From a checkpoint of a small transformer trained on Wikipedia.
Size: 10 layers, width 256, MLP 704 SwiGLU, 12.2M parameters.
Each number is 500 + 40 x the weight over its row's rms, rounded and kept within 0 to 999. Layers, rows and columns count from 0. Numbers have three digits each. The size before them is the row's rms in percent of the matrix's.

# layer 5 MLP up, 704x256, rms 0.243, rows 11-44, columns 64-127
098:438518502519513532536531542521542491457543596494578550515512591516503469442555502401528495543564467512493536460467554556468471591531434493480497491453497575456484453449479587461447503532484528
097:523490538486522383526380480564464523555473516428471455493533518428529493488535448569485575541520518491510466440486545472493463450534455506486485477429437449488526509490464437413484483495536530
100:477437508476529462514518559466544532445461398492493459495495501364496537497597468507569475514412556475598471528554518489495522489477416496456514465534457484565495480454488538569587573556524515
089:436599447522503518494478444543436484517520488500491463479448524539512451534497550528574516499482495491526486518450456525461504507509453595486479469467517483433535516508460492497484499469437532
094:490453521455521559520518531536494488483438527497484428483548572575474539488514463557513628549518533464484484514491548456449432490445566492498525572457446529469527435439465503464513488468502533
100:605451521484514549435600397568516487524528420482538465489462450530464526510474542484528514438532504564503546479500514539473464531590549491515452564590401510515534486464505477464460523467453607
098:447452453497471532565498430555500497507496515545504516501450502533504552426431530553462460503524477510456466436517506497475534555510506526453526491599545498490517510521499515547469485491441468
107:480481525520531515430520493491490482481494486519515550502494398579394538558596476515507472492409505594487437471493504489446495490441544392470517538441545512510513493487561481505508523452469506
091:491507473425484482521522467454452427494484531488546538493486490456530490501448515492504544444440479555432551461511511540497541477510470453462521584528452507467430498485400535437483509451492526
102:545550491489446426459526503472515417423452517503485497487467421504528556526535620555511494463512504601465447531544454538437477479496525494541517482511502500453531541643472507504519581515523520
102:577549470516502523473463515494510524536519490533517540568479492406536502508485514474514507526448445536566537533532477552479557514480502490499526483486540511518509522506508539486467570425461447
096:583413521528470528531516504497322505451432534449492551470441529472462473497424553567510522518473493429467545498516483481491494453475507455497514533498495548523485479495508461499495542525490456
106:463416543472548427509547546503441482478474512464448448486522451481455498514529492477502538461507469500542467557580511478549494492455441514528508516542504516500550481493587548534491508505527492
108:543505463479480505475481547484516489495453509520612507535527377443483462549480476513577395556452483510500519438486506476500499492515546481569527497522473521489545504482494487487567485493478516
100:514570550518497474509526521469537465492471484490527474503445500509393565524485442537447587474545502525537510485504528458507500494461571472558548445508443517517471503478441539528555482549496550
110:493503444457475515505497559452501479552526559502568476588474492521458559497467489489419467487454377557463497505517620543428529520431510531581557499542520496573462494450458415500537471470572561
104:505579551495557426498477531536445515486500488521475490442496391469470482502488458507506475508467401502459521534518477461454376510541540495459392517548493469557503516533438488589514488436504572
102:484493542490499417516518490494471478480475456526566481527458493466479498478466485550513572526563470494462470514413492526476499484533522506445465457502505508492453534521512519513527466550518502
109:512495479467503492466522530525579452444502492550426472487495450453450516510469517609545546495509519603507495478503536544588514530491468480467512561491457548462568487468540480484438540462530522
102:586453472545516547453519502450470555440484481456396518480522461463448502542523507513524516438494524541499494565436533494493362542549548516522497558492532481506505591457509485460496428561484456
094:504422477518533464477596467481481513488474501482505523480449535402519444485477372409521445511476505484540413451459482505514495445518478538517538516532498482474538550407461554502449514477479516
100:478465424529507526542465536484510473476546430431482497502556451479482496494530521479546470470361512547485504552499479571471574519525487475515468494515520497479467490500526521533474535417535451
101:423446511428490494452503490467447438504525522457502411527516512546569492519429421550491558483536522521528487490534560539525524454531470435477473517528525544477539514543513518427499489480495465
098:472501545508571536564448518510462488568438539471481472501543508513487498559535605529454554503474561490542512516484527472490562501563475519506556450520438484548450519548528552452485485526490560
105:536458493505485519487507502512487574517488475532512518500492472544529503573575507498470528522548524492538501492544518560613522516484560610596555466484510450499461521520511489500511489434478493
103:513480477518541581449519510473559542537465450498553512511472512518524570545411423513544478569523502471503527431473516503541575495487498559449550483502464529574499501458524467529510459517455490
107:549516479464528488469474456473501576469572549526527487455553551504554493468528442468512488413534456498513490461504515583534443526517523483518476468499542504500547423517496550472506495469482528
108:541540524461470445480565479463476498492493497549545505450443450493517592544462514541488514507516533461452495498546551513551523482436438552494577515493514530436540539437496537489441501531557513
089:508466529537510502445481476525474534464517511523423525530466484508440542517500435552531537522471486479506500420483476494556616586456495507581569547584490507564560455458509429546529524517506475
093:488531496489506575504589511455504553555472562512539456526531532518519495449523532568508497427494541476596539577547543479523501473523471500492462502536469559486570504466500547479568562563477455
096:487533510525466552490511547483474490536492545442526515551441498495490477470497517443515533483501558468453521535563513522455586525526523442448524471408503545495530510496488462510520463513458532
099:498461549551489435464482527543486476520519499531499537492480534497437520565549493514504557456485451545503490479469513514504412492508602587507511537499521511458500573541417590516553525511564532
101:457509449521515454495460479498395451544464561525512508532503482425448483482566460476471534491514544466542459526552414460451504521522451478551487481447539527508516609547517479504550454456506482
103:569492548502534514487514534495489551452465501563490515506500460474487510563537575531493485459460450491575548493469513470568486507557469545394526480536467509442502559532547560516552533515543489
# layer 5 MLP down (transposed), 704x256, rms 0.233, rows 11-43, columns 64-127
097:536498463483513531439536498565463471446519478513561523534449444503483550518565464504395525532494528498492543523486508448479474524468571549446488522498464497438434481502481424504441511526479514
101:422494499516446465554467507504457526583518469551537421481520496432587458511494424500553506506532493512455414499541503520518556544569467491484404456469482543503500466573512500449485506444442518
103:501466524497481430457519448491461506408520490507457541494497473459524451466463475564496482462421490531469483493471476612426521526440455554463520500462531583552502540537469525484473546478523562
095:539448497492443558510507512489416447501467509507514487511543567503509530452511491513532577517499542533484480464562541484519473504532512468518496499437492507492425450492618520498545481523483549
096:515514511481483558447502434549480467532521459451498546577555494493515472450584488457471477454557493496522531527445457422533470521519481510569433453509457550523465473452409507467494551491458579
098:437470492466466595527448540442533523492519508486475419565482449508527541575526487553545548482468480504435401490521513559532446508574499516475531529466485478491500510502555494535473533483543515
097:598483508424585488506526569457504503515497473485418529526504500500474442536476499424537479496566465549505496621494453462564488459444545543506501501497454437539435454524459477503541445541547515
105:537494448494530556552524549554521450521526478540454483460484514472481451551513532418493484364454469478511496454554543515501441494494505450475512495458543460491543528533477506521553509500492481
093:529387474493512521551481510537532517520472482604481507498468489525481500436514486434515553553554554467511459521521435487476501469527436459584528491477487525481499485555542537544502463500479528
102:469531491436470527443431460497433524476541491514460583572570438511423462482523431568485450509502593444500470476519546584423495533519547553552511563481516512538464509489465562531512437491486494
102:601541483519468521513530466460574495509509532468480499527495493425527509485516490524579476464501495496523522498496435477562576507511476465543467475522499477481558608511453501514471546516511487
104:585502473499473553508513543502476532504462503479437522453498532531562482574525465469509595487533522513598539490514542532445480528468509564468486440496533505516461471479502550428425527491522509
105:474402520440559571460545439493531515529482428481499489430502528449434505491528510454497548491486541447564568543549564536448499486483494568575460477519554531453513473460493509484428508532586572
100:480562426510429428424517476471427498432519564461533525466532480473502481509528476558466517544513518465471569525487478563519534522519484460519480533517434502478482506531492433481489558546455532
098:523471503501508510556530514485539465472470476514517522559490579508566600497495591434450505398498484544479464421534546499490588471500508550418509566488551516523549482521479494511531516552484510
109:530474507438493476525518418444494463473535519560441433517537542497488523486476476515547578412487518532453482411543482478510530445547485546548487491509505487503460487500461456485420538549548558
103:523470531476502511496470469511514519537447541477466492453458443459505533508595577466496533550518494512468527501461534458486417536487535490485489519536496532637552523548488424446517484470489506
103:521517570482463544452464551479473483476536454485492442578435522517525526581470498570481453544501531521482536545557416537511548456495529505515562453545517478543494370530536506517547527540533486
102:469455491557510555432469573542486514547541501537467573496502494499515522477490507463500485614455423501562487496541429550512453504537449536503491476511504512525467422454515505489448509467503516
098:502523461494582549475512534476513503468547524460497566532446518547438555515469455544433476503490516532537528541465538499534455542466533567517458523436481481445480519489541491494470465472553491
095:497486451537544523482532539487486547535511532460499518546461517462517577514467435486511559533476536526537451459465519458559479424511528425489585472523457432511538549541431500401538454509454523
099:519555452451466471429501514452500561566513395467452515594492436468526573533465522478462500501367519535515513504446481470512455529478463491544500522480506528456522494468475524497491493401500476
102:509469415545514531484471518519472480486561476492596575471420509447552466494518510568501532507468420477473498524508461450540471524515508498443449539521523469545593512461462496504496531505441536
098:505433501554543530493509534514519499512483455500537521511524446436519484561494553582525487450427472506532529567480483454511528528488489527515510492495534471488538507452516524481561468532446498
105:440574491460498534475499566508462435529505439493547531457510449491513539492524534469529479543412495563491512462538547560547448558544422503450500522468485564527491551558488485494498534401516503
106:480497584475497493430484524509464459426503438469580507527472497515478468512525461540479471555404479532478545497518463435492514430406506538518491490548523530501583543462504463490491469453486481
109:525454557538516503531543512457491507496510505514447529527445495515536454464484449492500490560508490476483499432493465550506468527463409475519505521502592450532441491553506495491507487477570506
104:509547464435515483533486483508542481444498532545491486425468602393493559458482537461510547523434537448565472490505509566532525481547488509412440451447479505479526523489452530505515524538482570
093:498479538483489471487442519546512488510517471552530490501563493509535507530457468472446429450524485543388458500508448483509410531580452459546559447453459483455508460494504503507480494464546502
099:449484486442529535491530519514535524455554498463558479504501534449528509433471529534436619527494453485494505513513464480535528485485513506560506506504424406512543585545452516501535497519463471
096:453429491490537561419438520495517491532469564548531484491563480522522488474567455518483474516523544499473510482474491425576490463467505487447500452464481528512519466461524464560469545487388469
099:530472434527512566543437442477538518577506560483530497535571478470485563501522472537499363539481491498526459537465409525494449502562481548477471439518521469511466500564552482466471528530509516
101:489417541479533457528514508498562529499504473488398501465492525509420481521564522421454507517542458416485512549502521517470486494428510555460468604428515488476501542530486476521497488551458561
# layer 5 MLP gate, 704x256, rms 0.227, rows 12-44, columns 64-127
098:441516497479439446503537448439452502542530448554527439444517537409486492552502467504573525566426417528526503520541519508476445568503551539434447542509408615498534483514499454498497460461541444
105:450495469459498535516461485585514518501523505501510478501482487505518456524517548410515552492476511546461527492463487515478497509447508503474505502560603505575442509538511548430506499567480524
096:541482496449463531469552559463479472482430551464534481503536573499498492477498572472467543519577454515489504491536528420545499511555491453507506530439483502550435426480552460480444432517571477
098:514491473530543525449534471522507445520503452466579481535515545504423516498499440518456484520506516448491518544507528490453446513433592449561518496525453515465503470474516487544544482499560487
100:517452535475491513515449446524510468477486494485554580504493510436556491518585448551515601499538509521472455599468500482484477383498492410550479445448522453432428511462497501471515437470505497
097:465516466573489466493450484495441502468521483497558490487503467536516502502495590529432544541503579473442521449483489440427478501585488510498523452500563527474469508542460554539571464550502409
099:432490560498423433455456517446518518513439476514526493499531464542547441445419534517472487547553556486442517561430483512468494520519504490524543483555465464547474452381519485504455417567468497
091:501459549448480521483506499436465515421545457555523473492473540575578486412482492483456553486496427455479498465409459515466511501525481505584373556530542527512477595434532554557469521524560487
103:462445501461473518511494557478488491447491532527443496526504490451556544513506441538486540478523569459515560464525507500454483455529567507588496408528456525517537556520489527514498488538542463
100:557489436506479429540505500477484552508445539570557525469536466445488496580444498555488524509425529556475500437446511523458549460522524485450434479476469534448531505410477458519491521543549471
100:479495514452552543452488545518546492525462550532475500551512521489543446500502522527445578416511512510451506523512490522417479493510522460498511457502517525568548504609513484495575483442470548
100:540521504477497498498521432512475511536517510523491571524485467490500543548519513515501505410486522509465460567485525509571474460514555435499538523562535577531514498517500453508460473386481548
100:541460503521479527551547536468546531498541427443465536476515515549448503537522446475502543496455471461568554535533491565477527499474514496533517560555538538561520510456543540518439428501513541
099:512495497438481522498481509545460468479520496486487429403459518477491491568476502527523530515494505483521525528498464534489457553475528435544431390463462494498511523522509398488495525481544486
108:400513535510492503487498484497466482559491500444449569500497446476484434477528516503452519545474522407463582449519486500419426549581508481438497533534409446477488502500524479394513420507431445
104:497465450441484463490529486483451457455452484446580539505535495484506501502499540490496516510491463511545554495519448486550436520518450512389583501607452563426540501461570544506494498499462503
099:511485539465482481476443489579491455476542539478492501461449446517523460527485545588544502489491546501541504557555534452485492470498499537575491537513500525441413480499530546515520482490424510
105:510513527459447468530531470478464523480463484482559464521532514520522541495519435577557534432522439502481510460489505491479413474465544456505472509519447482499482553543458524538482485458524504
103:475476571498548481486571550526456386470515489541482527465486494456489469465525508556532520459509524571482566544538514514471582496464546450500515473532461444468564442532534442615580424514498565
098:464479493462563490469561526469607501495466583501509454535484489429557532514542461476438558539436503537498508512517468481516583501429442487477538480516472462492469529521457526486465503490516439
097:472520496524532382435510497466529482478507569609544529552510502506490553459502497486444550503554506480529442460481544518437459561480524515544488548487489529497452518467535555449463443563499472
098:541513540453532535516438426464499573474527494444484549538484484544488485513562483471519546485480486452476442541480505438479463449525513507556478461499409457550482444539449519451403409454448430
092:500517529438548453499608544434492511502462530465511481506514497387521568500414563536515527472489521539532527517481501513563478534476512436499581552424534467556483436470462485483513523514500438
102:522503483457485542566401430502533523493510511467525456524562526508429518496508464547516510453501474507447510574566523497502444537469500446455453490548506474530500463550521516522498491440482479
100:455462494471510493479478435456546519531522503476476388438459488411535475541540422515529529526535415516608494491548512510508445560489575546489555548478471494561519447471509541443485480482511529
112:507444480446503541508550528497531488457478508453492476548522435500432554525491627494527532459502500491504570564544534512469533518494524499492483533500496509459545579536515511456467531565469500
105:446461435480477485542512489523573539524540483493422522500487470532538481469504486480471507471525469504441554527544516479514455493567490535489495497490499501503516571463472558490505490561535544
095:543538449499500509504480467473490497550591518516528545501500588525500554463489524487526463499451475583532504563523536566538408532550437469462506465501443508404613509529578449460516440458517548
098:508500489528504487547483533570412535522473583504480496473480519559442513474509424500546439525520515548531584506463558545503516555562431450435501509491426481502451512508531483516486477553500510
095:438498513495509485511523457437438443459511475514508494498522462472518495489438469459519562452473452480500556516522539451459546491551442531529443510507442530586472570530527517515493493486553526
096:435515456513444567421521588505560532437523444490462437537484547483473503447464499475491472520492445528514546479463490501535479511504501580533462486469486517486496476447399537485466524498543454
100:529475584460449565524512542519551470462547483498515517451456511499431434498624531521470473543510486470451521491504488555502485470565526416460462520438529481454519507514604576546511438477518561
104:582529467464446502523478491492514548539464441624425545516496459466496428523486501495527467612496474512537416406490480500539478530516545492509513498494432517508495511512442555505509464465568538